Weights of a small GPT-style language model, trained from scratch on English Wikipedia: 10575 steps.
Each number is 500 + 50 x the weight over its row's rms, rounded and kept within 0 to 999. Layers, rows and columns count from 0. Numbers have three digits each. The size before them is the row's rms in percent of the matrix's.

# layer 13 MLP down, 192x768, rms 0.375, rows 0-144, columns 480-575
098:480514499520485559437389427472500513509417501479474542544429534471481514523530571536524390509543506494494461492420533485529517491506640468508558487485452555480388504590439521458530526541511566533432458484486576499470437541484533519543496611547445515587484576433544558445609417526504476582
098:560555503437528507523539479488411404523429495645555532546453443503513425476451489455437549516487496544455576561517566490446536515488565477565473514513492460549478426626527510447443613520493506483495512501624510479507462628548487487491452446528497610436483529401537405407496457393479498458
097:496493421476521554452570492438518558619422547519474484426462430532506534438474492540490558496473474441524471527580531467529587497448530559472563474454504558531557509472509376454523514434460488524476490577536534571493473480497481513518506450510561473537486536524508550523472446567495527463
101:473530494493478539452502544517474612516442543550491515534510467414504522515648503497504462560488453466487461476525507505489528440507515434465453616477505524504503501532551526510497495519415602463403463494444505396504501552462468469432501486502501488594486552547531546523513509482557448559
098:483581427425557490505482514519466565450613413560498477454501463571491517524526572499457512486474414501563473535532446560522476529459392541421516602446482554501435493500463446596541511470494504481484518481490497407423399506553512571474600512496510441477548537517603505533549481513471451478
099:483488423557445530442504566529417548454534517522446511455478484431519500553465473464482553509456545537519515485481514564468429458476516516451535366485438503511481479465430517352389524563585515496566506478491465515525497544476416479569558574509414474560530618486511536463528511472505558498
110:586507471489529526506506492544555454402470422446434435533531506505472555439601505487559462505495570501418514452502476470506519459555475465571501463529468556549574504528610474461485496501468500573501482403555453509577518527479527484485569523458522484527439620470513500409545552465478519536
097:580498501500479469472573485570417534504558428524545498440523499486483506525506551639557497495526533474545486359501558486421513552491496653481441538502446529484515509621479443500502568489534458474511517442444515536516559518454446573597467506519414435466427483562513544407508527541541539529
100:589554418571582423444466445462488529590460535504494432501493424558618466466475474466591413441524517491436505531496523581475581493452445470479494507514517438494587591484494490527448473554488472488536497611510504447501562511549539602455463448543567511507481482390486488437421492551453466497
099:457520554449425569589443482552555499473551505442531531502547437485446497570480514496460460523621384479538502541566485495556523465481510525505546484528573451505545438529554491550487497512510506512393508504493488519445479481536445553503507517475494470596525482485427432485521555488483433596
096:483496485461520624620627560519417524515438507428465551547544497526504514494507423394465466617447472458562519552445554546476472552572458559488431495493496447613433446513504571536552477448498465434440537514478627538480502526489343515501471471472583603540565510625372487536500525445509526453
101:551551526524555521443541479529538453522512458459463566461577467478529539473504453529486561534530460536494461517487566472485604566545529556465602500475441541476492536487425429489421502552395556458510512475511641569521459450515489501537430454532515508484490518502556534436473511547509448412
098:457491523523461533457512504519551550601594436546426441512557457495488466510648507429507512505456493537447574600480446520480575483580478528472503502451500414464557589547509406414500521490599554459453402478516457536528437537441520502589445482454575550512528543535581528425445433475493449458
102:537481462517617492505488666484463466553567522454404466488427564401548520442603495485532479432517476461409463509498516526438440517493522453489540467453475497546511605500445557489519526510532583472495499543565429426496670544481531502419578510350572480454523477510570506534540416558479488560
102:486536556509525456478392500534478530506514517480422491544454426532535495479532535609576501521518467486532501414590523540438505499493419465463580568500509485492513451499506515491533405485363492593522448447476461552461519400566482479521526464635531546472470510475547506538548513554535503585
098:442553532567473530504540519540462484526624541526403507467664426527469435449443484497554427501580554488481558494489487492420503430580507518446535514462500453588538486444482509434486566490463510455474594389548543526546549540593449487530494483501542498589500489476482486438476544605583532428
098:380451514485558431493525447445575506564521452435543558566530494470532477559402541521496428568489533407534595462501592540497489504540502556556568536568514573574445497597430422502428428486530567441421563517476468555505435482536502476559454462489568353523558496546608452462550396507576484476
104:551515538500477509530510487516544509474458533499500467556499526466417432574473517556571518502491456532504527448506491554455479463551546469438458454510507504545499487555450440489535542449480494368528471534449616509583392444486457505534573558558517619526521508523422447519475475501589536497
099:506535522467452566531474459524431527534538542462455416500573562490414602558512524597529444512428441411495486410514485527561462474494438447414566490480535529569492502540492415538551521423416492540433523472457558578573426611509506499504443560506539446536536502548600511391552541583541490506
103:532467543526456498467397454537518543550572440397480505585508503511537552544519458490516419585499502453580488581545423528504521498521505484447533414532438493516443651513450521560483503503526441542475503483448457477489431571464444461484521559512499424414536523616471564489434620487579566438
097:498498565586378446590520523493537425527587521572563573535464489429506569541456486491549523507434594599399436404470419472487612598520506531500475455506450505487583536453550558592529531516547539580559450490538564490539452560546537463428500490521469428442556507495510557461583519401426587603
103:574453483551459459449478449489541561682465485572483444444518459550490559532494410463452533475477457537470432470489544489528407547516553559505557531564633457464452418375451558474501488567510471398440501423472471488509534501555518509565450613479535471511585402414470591443504507548502501396
103:518565423444557495542377532566580459475498557483563526488471553586524461442531587441507548538511510497423453501474554491488510501440550509549531496526519517562492550519448544485509503482433412552525472519570505450398545469535425513474442539442514478509502477464484561471410514577446481506
098:509468569499510439511572541535566449367586619541497520477504522571501477495475520434486520485519513632536476539512499501540472561541521516595513439504444559467479460514452462403441421401536511471553553488488517445485517520502506554428493503510541492487404551521503531592490410501472497500
104:461535508470587491470548436504518573547461461470601480423508491464574577538607471453479454489563495507499486515494520399506450515488532414546374527480354462486461518556568489477504560470499411545539474622530441531400525352492507526529449554542556638456530504560515494470425476514439502434
100:520456493550410518510460589502456440471508568522499538495553540464503549501545490526487548536524620489503582476465478402548460452536500366433451516450502499362536490527443513491532479532493547485525589532521430514525500473509646598532523541505475546537431483539513553555470522521392471463
102:568404428332477459409428443464472444497613469455507487548588465509517424521470436441555436447494423485513423429520496422488436542534487540493500539594563425440545478461459474483519438521477574488524529458468529474583465471482547516517466519520511538494543466520471532521552468607423521490
097:551440502407501485480524525502549514473503498455523547444473518531521503546384478484380524420451529530501450463535558415483470512484523546514396462439513570549456482441486389600559430557519552485471520475455424456504480523481471530524408530509444609452504465606487420546488511489403523480
101:406575479469542413443429534597466491503419461532457439522530550396562561510576455489506527481532480415506458460471464447513469468487537449497516500468555593462523515506484459530486512522468564499567485544513515463592577498548461460485561446514419476482534516581471499495539564532528511454
101:502601602413441408504471483511469491551581469487523498443514560516491462467477457497426586512437569478516596583511549500463543555380399571507471510536520493459488500612555496483500505348613479453432460534514465378514544485489525534412498391615422377451426468490483543615431510476504507451
098:493516594493457448459429537580500551454567505519493507509398402488513509510498495574478572504543527519522442340588448530405484463414474390555535507532544552496467548485468469523472544513408516458474513407547530401561477495539484559497500433500543452512426620517547581487586569521531484477
101:570479535497498415499568504549562533426480523526551528473447505528542481470490510449515438474517447533399525543440477459565571454448468501531593427453478437521522494528635506506470497536451487542562521509435448443435561534517636430461374416494491590616463483512471582510494445463571481537
099:568470541486504493516621532450517507512469509510505425428559571477496505406489451450556629441448449505467421528563495581488479484527518465575448443457550495492547496487479532493480463561473512479594501523409473535510510528484548544506475497451524388524502469554568494520469562456533437463
097:540432555440517436497562580505517520415383490478512548472543560513488476546445491472460520444458460516469541457494485450456518598460503590458477406586447456480488513470490515493488497468472516626575481443567514493550489482496527569555592577509488524449488540452545503454517561559509535557
096:450583528445568439520458518423554478490440434488514522477574454470599450456516528525459455539439548459501461494487492473457565536568541518514504469432474553473450548535479557603503513450508455563541450542456510461503579533483551410425602452451520525473396512436506509465515500514503556567
099:454551490479483551468526563545492501494479438491476428489511382465543448490549499578483481371502537459458436481489545495505517478475444546405530466393573459527607591501476531544503518512578499536518608584487485556456459485445514513565426458447534492574518494489428527537519527551538531512
097:449453532537504482533467461565429489430487537624512470489535532526579494347602529504457487460427530481447483470527527480423496444497533577503481476511564540535654456530472516520518424536509475528502489436500555407475548516490468519556401497393391508439526557506539449529510524519462531477
098:533481531554495495396458455480558543429544494449484494408459612397505508547474582384537598411518491501488498465470546423557516483491490552428528571567501530435439470543478368562573513452400484446468492496489448491421499500501442469581563470530579532558547446544598439485503484604499498520
093:491577530463437452490570494447608560604533478514535504445524471577501488587477548449519477557465465431536543615466478438483436556536519559470593461536504528525478563493527459584533507465575460605405530529586558533590511571408471574421500424383544506564503504494594409460485554429508482443
101:539562464501451531479550497542528492477500487509495466512503520547491445501501454548454476459433444518506582527462451441467535450510462457512396472510535482500535479411474464550639540430560561508551500423455555393489464618545569631537488450631491517422483537516570523455469543526488426508
099:488485490445582519458589541462587415460577511448485551537555528434554526535520463587435514474454521552513449466473475437500478430393553470538580483422428450453581401500520495552403460574608480503515526488440495482438496447498499500565500541481509472353610529533502487443423542556545511523
099:421506481553561531523547491521497513560539577475396561554511483506553519537483448493473530520493499566516595489461377561525458512464492514514615474590543481450511514432573521548468525485515508463494463491588534498458434498514547486564534496579490552448464436457545520563484461554522424519
099:500504526466514496403467536530492488615539523457547445572528525546444453441483467558437505566577449410377530484447473471579487434505503481551516506446497563458579570515478465502419516552529493463429522517528473535516543498513539539385515440576565465518478439497466497471571564480505441505
097:508485548567478521467560491575457488507520497521493502475474512574550440526538572437556509454562486514567574493466501591487537523482560500555446462506503449517519495518519489559475493445539513539450485470608430459532459475439448529521515481457500459511487539469548427563481504489511497575
099:467472575521601398489533497511497484434511478541476476461520417563468482605552471480453476480545476481550505480511457419404602515430493502465480479447488581507498602512383492491464469458460597455577584559461463538460477501539612471611523551513525518579436469513472512543468525492472457526
101:461515410486515572469504556428437502498464478575518466516405579524560633558430576497469497527539495492460481504451552406567420495471486496403466502531462536518424478586439460465486577545525447497462535479463478518591460426492557553539451473520523494516492505454517434481349465476470463428
100:523581579382485477538441514507485539505515480393427503580484470430565504485465535471465474420546477551417568534504533407516500468474433519464485581532467487472419518509455543490529584451505505540469458549456485641468502514450504533505509513426481524547528517496491483480485459473469567495
099:392435548531512493467478433482441465469576397473467523535453461441418538481470456578513577538415496494482550524447570434526516534496554437505476496547496436555518467410516472609477576499524449511475564529483491456490525502482422462526558576565532519491585442536491445554471452514611610434
098:485547516456485555493447436521431509481464424603483531512555473448550528504500503533421480552480482509411534518520440543531500525560417486504503391503470438556537490453484510493529545450480483464634535560450490366545519508505537439514482464506451512412627585498477486440571495499519525535
100:605494450429588490463503519547375567450473523450576591480490468407530505480600446510426547407562491512530456475417554470437493472545448566464478497493548464479500567442509538627486511525502612499512539387522561508505426618442481492492475479452463460498534457501458432588521407443514537544
098:506552453518472397391516510577499484512406476488531553535547519495510464351455517477550478574517410443318574455577502454507462546526517372577440514498479472491521513513436542469456456388445467535404502475509632495452478534581490480445543532532523508484548477525510502545514556475505547686
098:527422471470510523502502601521489532485461526497464431530450600508493517495490529661445615459482424546511470530451469541469468533460540454450439486503549512497546385521523570618469408565468459518506499431613577516565496529527522436548410500406488446424542548508393428461552606540577528513
102:605523508501530537536550431550482476444523591539408432514454532503468542441541478562481583429509494472470405514506570446492481431592525448443531488472469457408572464526448471519406539572445512573479477456515557395539535584496466452431593457573494582471531501515494593450518517483514419574
099:428466566557412594629474465528546488549446457562446544538531535549509461489536543507504452507484533588464385503526439452510426609515417512635593524500486466433421541467438527469516474505513486536510493524410545459533508425498526463623488497556626480529503463542588526616610519496455522494
099:501478487524497584507403406529596421531446404564554541516521512438448499510506550541478551455562524574589481533478493472383450409453578469515510500476573541549437434498512471499474529468483375560457496503513499567456488462473481502428450517527534463401502516554460445511459481502497562489
099:498548484573549504455507462584503514513538518411472525475477558553376535509477452428508553558440469457530504530587485439612522570495480456464397447533539511520476539567452485465442526460465573492482514474507518576627491469460611479419489524533492496535428523559461459533569584503555554513
100:507474504533550452508549588512530461463483457444520516488491549488520444555494488400489499416416424465460480490533519538513586521513488506460517455460457530565509503515557458515519399533536479556484493489571444511499546622464469524464502466560547508465358485589487633496468528427538508510
096:447500509471570510462476483527422520570511481487524476485569518426458404450503530412446362543482474499506409458577504530620562527429588429498530453417448480528456415386375484433494582524539589533443502523559522521503517501442521531406541543464582450481569539551439536393458481454572389541
103:497526534499471541488490625588419523495441555506526505504461466537496480569574509541455564502434443476503513423519488538367477587490560587473516509510548534495528526520485512563487493519510545383472413505447549455501485381420528473409504475444414419479458495546583474560520552514521482391
097:383572497438528525516490478437471488470508517467529609387508383441499476544480390459510497460475564486568547425597533417495558482461511600564522485464509481487542488466424488597458529497559517551553470395543426378566558470460554435494419484493540491519562539517505596490488539532530608555
098:524498495496529464471562492552577408467524441525539532554603489419578518468433564413522464526596510489536526585490459542414489423524496444580466519576526416519548412543509500499503455384584434438466480467472489463556450510476406371526611482531504565565471443445478469420536500472448488382
096:524390507451472431524372502533636546487493542453535452464551413491557463491506495504588512482503518528509476473416437521432474390483483479459458519463538476534532549520499556497416508464395480466412559498518456462518499464516501454462430551539530504580574471556455568490462414489495434502
097:554476530446509502419534602537564440483459436506605535446476483451458534461437453520529468485550444488488472558563505522511427497533405407504486490499545490534465521468502507395450531548525477491574488603560475464526492456509551619428587481542499552429591480468436535614442511546489526546
104:476463480450479540544488520475465482518571415505529496448439464572449562544479536469499492448522533545508556501457518489446485445505472452498478496418556580433489496423504552448557548443503550623586569502553485576405443519536503535463432519524512513441486524461479480474466468517478504533
099:485527483567453512534468532524518509554489500507522484470580411438542492533509594506517538435477560503520475461554538491450580573520522550497504468486544455490496540550584598429508486432487405438536557567516514550546558545500520436530547463404531526457496493512490470492395405559531458537
099:503539467391473517462494478521551550542515540461459405561404553451571423554552430440552451520437509520581478494476453489504537534575481534508488452455477580500512423467532475416446494579516530473537507499538501523491534426530474465498440541474523455539455532525450483539415538502478518513
094:474455452446413461504575498539490526477594473489573620415434514495618406552534534573459527568448447500500530419520616482462499498508536537493430489531418409453462494493469536521516586500484597516538517504526486502519474593459366527543446488497505558453417468453560574458620411496503496523
101:550589497488491452534482528421463587608461503601450474480497543550510478567485415363575566568502455525544545584505491508495425537438550465404515477472448472516587527502508512470561493458546467547521481465541559530451437448534519421570468531502471476533465446448522401593457579540523419598
095:510492517380512506569467614443510584524496538509515557469563490472535556419447530469499423522544420516489540618508552544438516524392493504444619559477471436519495573551579422431491499548541567460534496507466530573461486490453531558583558399434552517520563508481563548533428525459594567464
101:436609575455424495585474493570497446514428492450531518627484481543425521464544444524544505511454540518484480517490504453626476514390514454518438552538451490465510502517480513458469545484464407515455499529580571473525412533464519467468433550460424513452560551560494459508516560522504464547
102:407608499540624535546472475467532436546426476524578456515521481562478607449480480526495488527553524478508448522549520555554458462578494454497543408507511472555439514409544509532601482531478559594461503543523419392459558418474477564459481415556564523514501453505508548521458503492530508535
098:466482504503437457562476527455506533396509514438530462501534442467505516423517421627513513537446431382514458552545431441495570573540430543514490472521459431551561540546472524545467540558512472549481465588538463537461499417520414490492487474567527548492433508478509479528519520463500458557
103:512515400546461578473518519409564453476439551425514552511551474583507529484535571529539486511524531422541466510579485540487522446471481415514533513561478502495512448408463580478421569471524658500510518474577437558498472445635450455528454545544499494518425561480551492450584507564506530519
097:526553511625413594569450429477556503440531448445507478498490508516482498424531518454494559464478562504556478514472485486542435616544599459580534524510516516487436507523432449481514434401487555566506495504481509500462562564462562625577493583535506465470450520500506535404443588428560469434
099:548448476562479461557471388512529381535490538524520551511519463508469484567476475471576445491533479482458447568463493474612480469533569514529493471485434566549511514429549534521469464479468420503563457527422446516520519507538496547527587462446591490500479519534521547511508499535547466510
104:464434562595448463564462585425494492484567551529457447532483459497474553474526484421443430430427526549533491554554501505424513430485540547515512505500515452503541519475439545537563530589502514510495538542408514596487527483416505473489504521506462515497473485540484487432544543545493500500
097:556492485488475518522419483507466559565569561552468409549532475465500500487511363487437501551427459525484480570531501488452511506488506512469585469542494545562545495484576576460421588444560481546454485542479559555494520480485509450579615420469457515523449473524529469520498425502396459500
099:455498590590501484447465572505512468441462510546442579477456583597401563527372471473534505545543487393492460442471522457548511511387587464499405503516422579486495459409541514445412567449579376490528524527502524495364610542516532509540548591520515487537503477478354512485445510448426458482
098:467476465490548485456463477541495538553402500312419438540535604491543522532493506443420435538551485538496523507454500596494538496553539490499513463487437473531473500546532490475493497609520466504567473420504536591493430460439538493487478481528504525410419491449519505487483493467568469462
097:553471515478490479527456428415468543535541560553514476571447456578543520511473458630467523502452545476475414559495484355487494477344582466524464488471532448458512442562520519481385519420521403498528371488454515496495485496448563450579453495517414495486505602558382383564420520491501558518
101:444452433492534486559573461438453442473555457538458617517456555472497419490521487422542440564511459509436497463554503448579554461540427399519535463504547513554418483507573561426559534431472467467578536455482507573500453486494480550527516410480432511501501513430399495616548390476557485515
100:521487482495429548522491502625545533502567543515540540412463542468498520512464627493487476546482488540432468504488516637546449465475546524473493440488471560452581508464564570457457469474548460466521435426540525494616472604500492428400459593447528416529448433522502482474536446553399420536
097:488492510514391487551596589449553501587541555466433480449556523522517492453458559500508542538570490472498473480435510589498501554535385540567433492578506494478576548492595625465499468515510562517466450511435479481483502520399502611411462511491536454404404600499569504410542453519574480466
097:437533503603467487483642511494573544419483508510370348551503470538478531478502534537528568544512520484443508642448492508387540499458616490537456542563479461577437503488439528487443507473529507480448471503508466478396476541563556447582468493480510536493470576426464483486418556495553483471
097:526493430446532570536486433490487596496357513573544469441512435480503454594539510508552583453444487451494470577536546499545502411519557493522481537416491436507509501422594422402521464568517520412470529534529440476504486480591465505502474466545518544580490487536529527465527452508451496530
095:458546490498484504534499508484541486482520505478580497577470469443558464469511424475437557547454572447486543500522464519554478588477500490474519469447457463426446520549507542506549512561428502489579458587506396453466437461518520478425610546488504534489412437511512548481419462462509529457
099:459603498492597598403577501493440502518499556497474537504452586478477510575548587514518448542567579502521534451501535499619535597459574646530464513425481522595525519461426523465426446512476372596474499467523538495429470567549518541556512513466485470464463608518499436523488560448565507383
098:532542594513347465483470422504559526456507483422551489529489422539579469589660555488563483483522437429445475406423388524531462422546480496508456533539521462450515530497550461425575536487472568419464528532487479536551501418479552579482466465491570520432513460452506438491478381532479548528
100:505525505538466482513501512471540583511584448465495612377511407467535502521500509514524476419580443446525529523426536608490522554511502517507463469475486515416551572504422429542445533393470575554517578575571425515483511520547441542465481546467445584546465536573470462577572456487552482462
096:454540462531519541568500470512620505433602525503508512484490523408536506350501489523499463525485534518505535462443472479507492528500491418504415460559473389489482493536530581486590543505447496504442407442494461491566499511511405540543579506526478572496538474512559492533500550524511451506
104:495474575478471488537492479449494552527481513520567567598474516477450471573515572460625530492498396483437482515637495492568459553457492482476404591481509543473558508505434526474420360468485473482519526560553513500483448350471458560515450533445469523494504464480530563569452446446520472537
097:527415544439558511471488481550409431573488559502484536477419448562414455478439455529436563529520543464562562505514492553542500474563525497430467563402538541458519537461450470513459492467566419505516500489574452533553403568501445435465592479471483520546474483565563466502456516441523501547
096:477498546520507567467520379570502545565500518477528411548481491536542535545591555544434527490509469534497491526542557518458518532469457522497604483491497475484538473647508580521489479552410481497451556526491443445499508508556390521550509495501491486463502568507460554536573635589438547485
103:450520491508554486492483425443517466448435529535457549513529490555519520446549468584518472497529498426480506489453399506667521433525473418435483491475461558479478496506494498474535531565454555582412555510599525444565451458439454435469531556475480431496512493408524554461502400426496495469
103:512431488497565522498525605429361539438503432477480459435536532511521483570408464410528480593573499519522543474503525488457510540556546541447499440568451499416462541509464470485478552563528484444515442469502410554551573479608464464525547467481507517540496507516361437487527578392546534597
098:506491380538495490577486456404521518474486427451524498457451569524537507552486607575480520517503601502479474557399466555448452490505468621416553449510515511568522546449542521509492543514522539472556522452494446479407495526417481448344502531470468439522536525519477522596507512574477480567
101:440563514439404467446471428516466487530444540512541449531500543463403470536447478423549472455526462609458406448534452482470572436510600568545490554566460558503550494501570497473463517436626564460511524453513544568441474538503549500599447420432428408451469458489404431509439514516503600520
096:412455541503503388565485527455510560426500489502466572495546548474531575478452400555529455483543514412513542504453536587476439475496411563498408479587419441484479454536584561569546426641497468483469546481494502553537566445496509544571428385438464473374471545518495519532543503497421497484
099:515457547549549481490486474444489431501502487482510424384508458418500504468481453504408569539566614554497584560572514521599447440415473489557494491511592514581560383426524461534624516414507456485502465524488535429491538489423575509483467552527421410519498507500552531527499558433633521480
100:404466449448468481471507475453512499450490531576587517554530517586432473524435558545435496396424573563474541479463447401452545549476507505481534535470500556423511480451510512461582473385484468575553448562495490499455445490508491482507520438471557532550479514470435495530494469500509491617
097:497464448425500575551506511484446462539472538499524554493435523451457533517494478456437431460455428549519507539550519506480549495523481495565474546442479420462446375566422501504553424475505484440618534577440452400521552482505520497489482480527406516530495509559445506434454481472489435529
104:505565439458498425528541483521523521565455379506515434546490541467441461497481539517578478496360496531437521465455424445529538554574537473530494550490505437515427525541495445509504474494433471594479444509471533532572454536466423415472479491423542545481510606611382500459507571519495655430
098:504499462505514611525487560485481509542544487612464447531421555509438549575519512526416538499442542648522508518415463496525448515589580435434522513526495449465405416470448460589396491461456588472513539532453554596515476410438500531449446480527457582554512471440521479527493487440502452601
102:536492557443487497505514580432460433486508514463565516470569502450482459503501438562499609513467505538396475579484472454499532435527527576453495583457498528556551567569453400534493519411575419549484435607511437429612426492511535424474509550607562438485561566509522519532512604572577540419
104:505502437425570530480583455443521530494483518505571486534487543471504565427562483505543478493582392509538578466568515489507544465409561424558433465455486496485514549522516490492482442552472512462451534428532536490542598504531545551513460609525507579502556455429538448498556466405469536459
098:483503439452418577455465514445471495510462578410585574452463445553447388533450508511454411514470481518526403604485450550540494558462484492437441509543600456533467541535532532457516599520423538540546515571469479463505497439464549519590556521573520469472477496547526485511468533446416512470
096:456485440541504492553494517605505441532490513520499514505419469583481548521535552546552539474488556591466592505450525532445545391439512468489561498549427496574497538492485494377503505546561407506468480465493447555509429513436572449482499462481464521522534533477480451494490544558471467541
102:644562499547577478529538575561533519485529501496431532542442555594466462527486521511502515527597432518560448610537517497465543411468441548496535455395531430521510439460488497505499585478433487521549505432471451557521521582501379477508577565492467456525463467494525406522460496536556489475
097:516562516538514514474534495440492526499501471386489486589365447434490459490576475475407543449455495544573378378472481506548447493591542579500580488386511507509480537409518551568472538548588440447536445527479461537443440540470474513442498497453460516495488541508487530497466481412589540499
102:551477560467415475468554433577470464491457547498524477497468598506530454507401453466518473493478501455560503464537507497494453417510382450541367512451467575513488501413503470345555510497510436480454541596515565462560467491456441490435553538465528398565504382450536505529496514501522474526
105:490492568495454436534526598457417427567505456542466482455515529437459509452526494518425554458551528520470446471562573580554524422519594503591515488525551549431480457496523441572498524476561566550514516520424621506476576527584436572584531508586524486514470430503395463559475413599513523549
093:506489569447555534502533552531500471476482524369440492527432548561516501527538464495499592536474609458518509549464484546504449517450574456422546591524527479488486459524556562518543547474550520445511460465507508570562462429555541443497496569513550658479564525416475479423547487517476503568
098:528481447477508457526508488415488647482433468535470619550478412471489468530539590430429521584586479511436596461523511565440453512533415560527501523487461474447530508511509517482568545535458536450408464555466457483430465500491509449570468481458622410533536501396507475499450530449463539521
103:603488432564557508512589433390540514539527528482487566488419519563545485494530412529462437504571413481511428496490515471456361588473468432499481539569540502443496508526414388549471527568434539528509501477577428520536431515472487531555519515458354522486541380541510506501502564484544550477
100:437464478497580513522473528468458519410436457531573540496561596489501479502434556520405474555481505439514523480514579513500501436537551452462498540588525546550442526393515514494434545523520447499431536490486377491431547550469543496524556429582418552462562472422508500610570638501463540516
098:459431499455494494614476534494421434459434609457544614582549486541413617533406521524435509523487501463611538547491580493466506379598422475478429545436544441572488549530443466532584459474471493531433561546509467450510442498509534518448523540535528409525554451483560480475483460506447445504
099:545496523477530502469564560362494494373615546458425508507503549351478525425458536497481468546546579466516546499530476509584477524566550596453481464491416533535475532538602560431454457417478481522491475419390502503509543586495547496563474380581550481365438528493346495501504575432454521392
097:440470527465580475457383516467492370505523451441433485476507464496533541388418535472523485512474535558500470505436494463511551443538464559542483620443478496473527376509504449491538528436540527588509477383503523522528437495562502479502513500456490515448560435443536526448462516427496525425
099:443469485533505463446411440534519546440508559404440511469539485521459472516533446427517524476514467466554554375510483377551534599496475525494479512457437501544472511541469383421564484478549466546420497519491457459536499536577509441443423492512492536625454417447494489583405486460490493495
101:484504489583511504524447586495443461589551405485519498461527505534559527426555448476533617559434603469514568618474578543495597481607497551489417535465472458548509443453480533511479511517658478494476491520492466441527555528508480490425510534405347580563459513515540541529565509592563582422
100:643592568490511552499459430418474492524488529478498494426541427468477545478483434601556454525462581507518483570467520493430576572453459504461573538527485471530502507486410387507544581549528495568493492476435527553380495580569547459509444598531519530473572527444503538482546530472538509488
101:511487436528537551446581522504519483467546546504635473429556441460566529490558462539544526379599542581565577452410491441577525523516489554616513481479617480451563450594475477543514519524474541453568504514582534470528483476512520422603519485493452477552463557512583502571478528539515507497
098:460501502521523438521460575494557515512527536493561464484494445546444468510496467499455501478474520579468480437588510490452434519479573573549479464529497530522543504388548469604577530563462569515505454542562467499487495377492570572428512486509528521588498577605582450450450495446533493479
097:487561478585531512544483563480481473532490448460515514487514479471502544509533484560527466505440555483480493504486447505444501501563514470478487599532475407476473547514457529494532462446475448556482542487368474604555489544529500356504419452458619587524578573598523551429592501422588567529
096:441491418483544534514464448496464442425550612497517537519515460507430429491414542539515470569455556533457457515571505476479404479513480531502507477516532539539441518500436450465500457454525418462612557585566533577494492515545455576522484543512414498542463536488546448544557435563464480421
102:442592529590458511483525426511505543509504502575403479520447546568498495591408552526558439375538522563521330595430504564507444464543419464612461488505519523557529495478605482475479497543557465515548523472538439509549548514435489518524391503495527533416580478420520496523590454458409517457
096:482463528520408528489557514453528548469533499458474365532471587468559549465489537451535474459520397491454564550489455476524469530512422482525505555468439518508462565533493470554508443511590534539493502492519482534497597393567514387451511433625432504496564460487502543421542448532496565500
101:486465535588432551450576483524514439513612596470562532440505488501442540533481425438597543504456583549493536498481527627500512505439495466469467466526513572476484534546467536494521507485534550627541478520379527465570615498467547464546479546443479544508480459439490546442506530501544521457
097:548610475539456529518500480555536550481522505539524397431410493592582466472536488572515461423561433498531489503461477382417512535582528611447494502528472446419530524528493557493504524554502478540490602503489490464534584521504515512506522452524429552395433513487499515428462416507469505493
095:597484524564501480465504467557473468491537459519547417538502556542550549492504595558409511497551466584537529487474486510497530419580502461486541489485499564523494519450546601429536614404466422460524450422436527442486467500451481509455448577440465408597455462475480569502470475501538442524
098:496539424459494493616615494508484468437470546560506480507458493543483457560467475538528566478491461515454500446431464479486485482522501504607542542561564488487551398506504470482537420496456491483436453371471484455455467510505407570496450479578483527498568496515417491452536478507427470424
101:495483448571548552570471466504385503489556521573485542521570556455463354471460456423477538457532522503576484456525448480678502542416501463421533528460555486542419484490574535522393490441480524496533453497532533469509587439471470480496513458521504511487550513382492483492482426481576421517
097:510480454448493501545469485466576503542491450525530505434454500413494479497508580461521522540454488495510472451463563528501444468472455579536552547492504540532541480453491459466466550556454513521616430572512476506466533516452504400515589559472526482434558453531498482519558494458441495427
095:432485500610522433514423504423491352521514419497478490587588485533556445328500393431487548590558464458431598490582500588497461543448508544439543537400465494427422416526521478449514489467476552430492482487574590546525454455518498540495543448381529457509495558474430444534550500497502502457
097:530549398578525416484527554539523416477472423436527622548510433450549507503529510570498474540513489495491558482520637464545454491583502503570511455365468531512567577398477540474536478519480540472440428394567566502475512432492522507455596586513427520414438456532458536533500497547525443550
093:520599464536403568459482556525541426502557507475559488453412466428470512530463552532497558575492596560464607640416512515456493502515502490458539484434435472492540414495528512527444489500480486435456469563478536515493510484396533542478515514499493570492558567438540528526566561430420452517
099:528504531532480506536539409564518476494580462559509509471508444488500515515474481560444502478468523428467516491493441489520558514501376474403479551546574556523434475498455529576424479491448457479457439515524564519468458446512490451550594469531463506516446474434489484420418549532440481525
095:487525533467456492577533445551561478625578570527506468463569496504589480545381450502501430492507515524528507480440511513544508564481534467647508591565476544482487499438477453488473513411547468484599536519519557439597570543531463495553445383484535461435437537431480470455587536525498462500
096:529517601588443538468506537534482524455513449522437458508550458493551537475519531520527487507387415499549463459571417508399470516479486490516483507490514558434428415457450498513543392659484556534548522566499442499529535420449445449414481415559428500543460507462554526488485484434513514503
098:473400509492506573515419464545485513474481603584527548537484543543521497462467516492548503516478540483502465459514578623550493454478490408498522548558485526441600449389533499536535419527554552503539482444429505453544538446499411506442487479506452499431510417553443550514394480512459526461
097:484508559500430577558471380461490498499578502513501462525536551440564467466620526497473581449473455447495513525582478512469482491481453523569465617457486489542482487554549533397574456538530440479505508506436468460465563528537414553497587438510514491491579542500543514516477446484436557435
093:533506417472478397480399457412510498537427564466465506479477514426394522474482476525495375518458543528559495504473481478544441392415466460552507473509396490526497530562539570480430410412475576492523484467493444536462435516521589514342514458498472504469516400513545488483492482444440474531
096:512610572487513432461425410494506561380494481440388504415525580494495510546485524535424509525448585460587486536432520505552449430433417476522449470558568511528406484525548502512491541536480581512456496558452424481496526548449508501442455500477471446528512493543502459535481504519499505461
099:496456546500407452528495445469452479477511468576505502488483524486502535477431482432553482540500440407489473485482503563522623475472500411504581493572567571425437501533499530587439495482536502521531401474512451489431575532486503436534495525424555532504503455373428459519542439545506532468
097:591475508441514519515552556560442550454503548466531507561419410567427519507554454459573508460559539492537579528489444441531422553495560490430478359527425485534520492559513612545517570574372512520560497509466428558460521545473541511388514486531599512526495511549565437465566430484424484533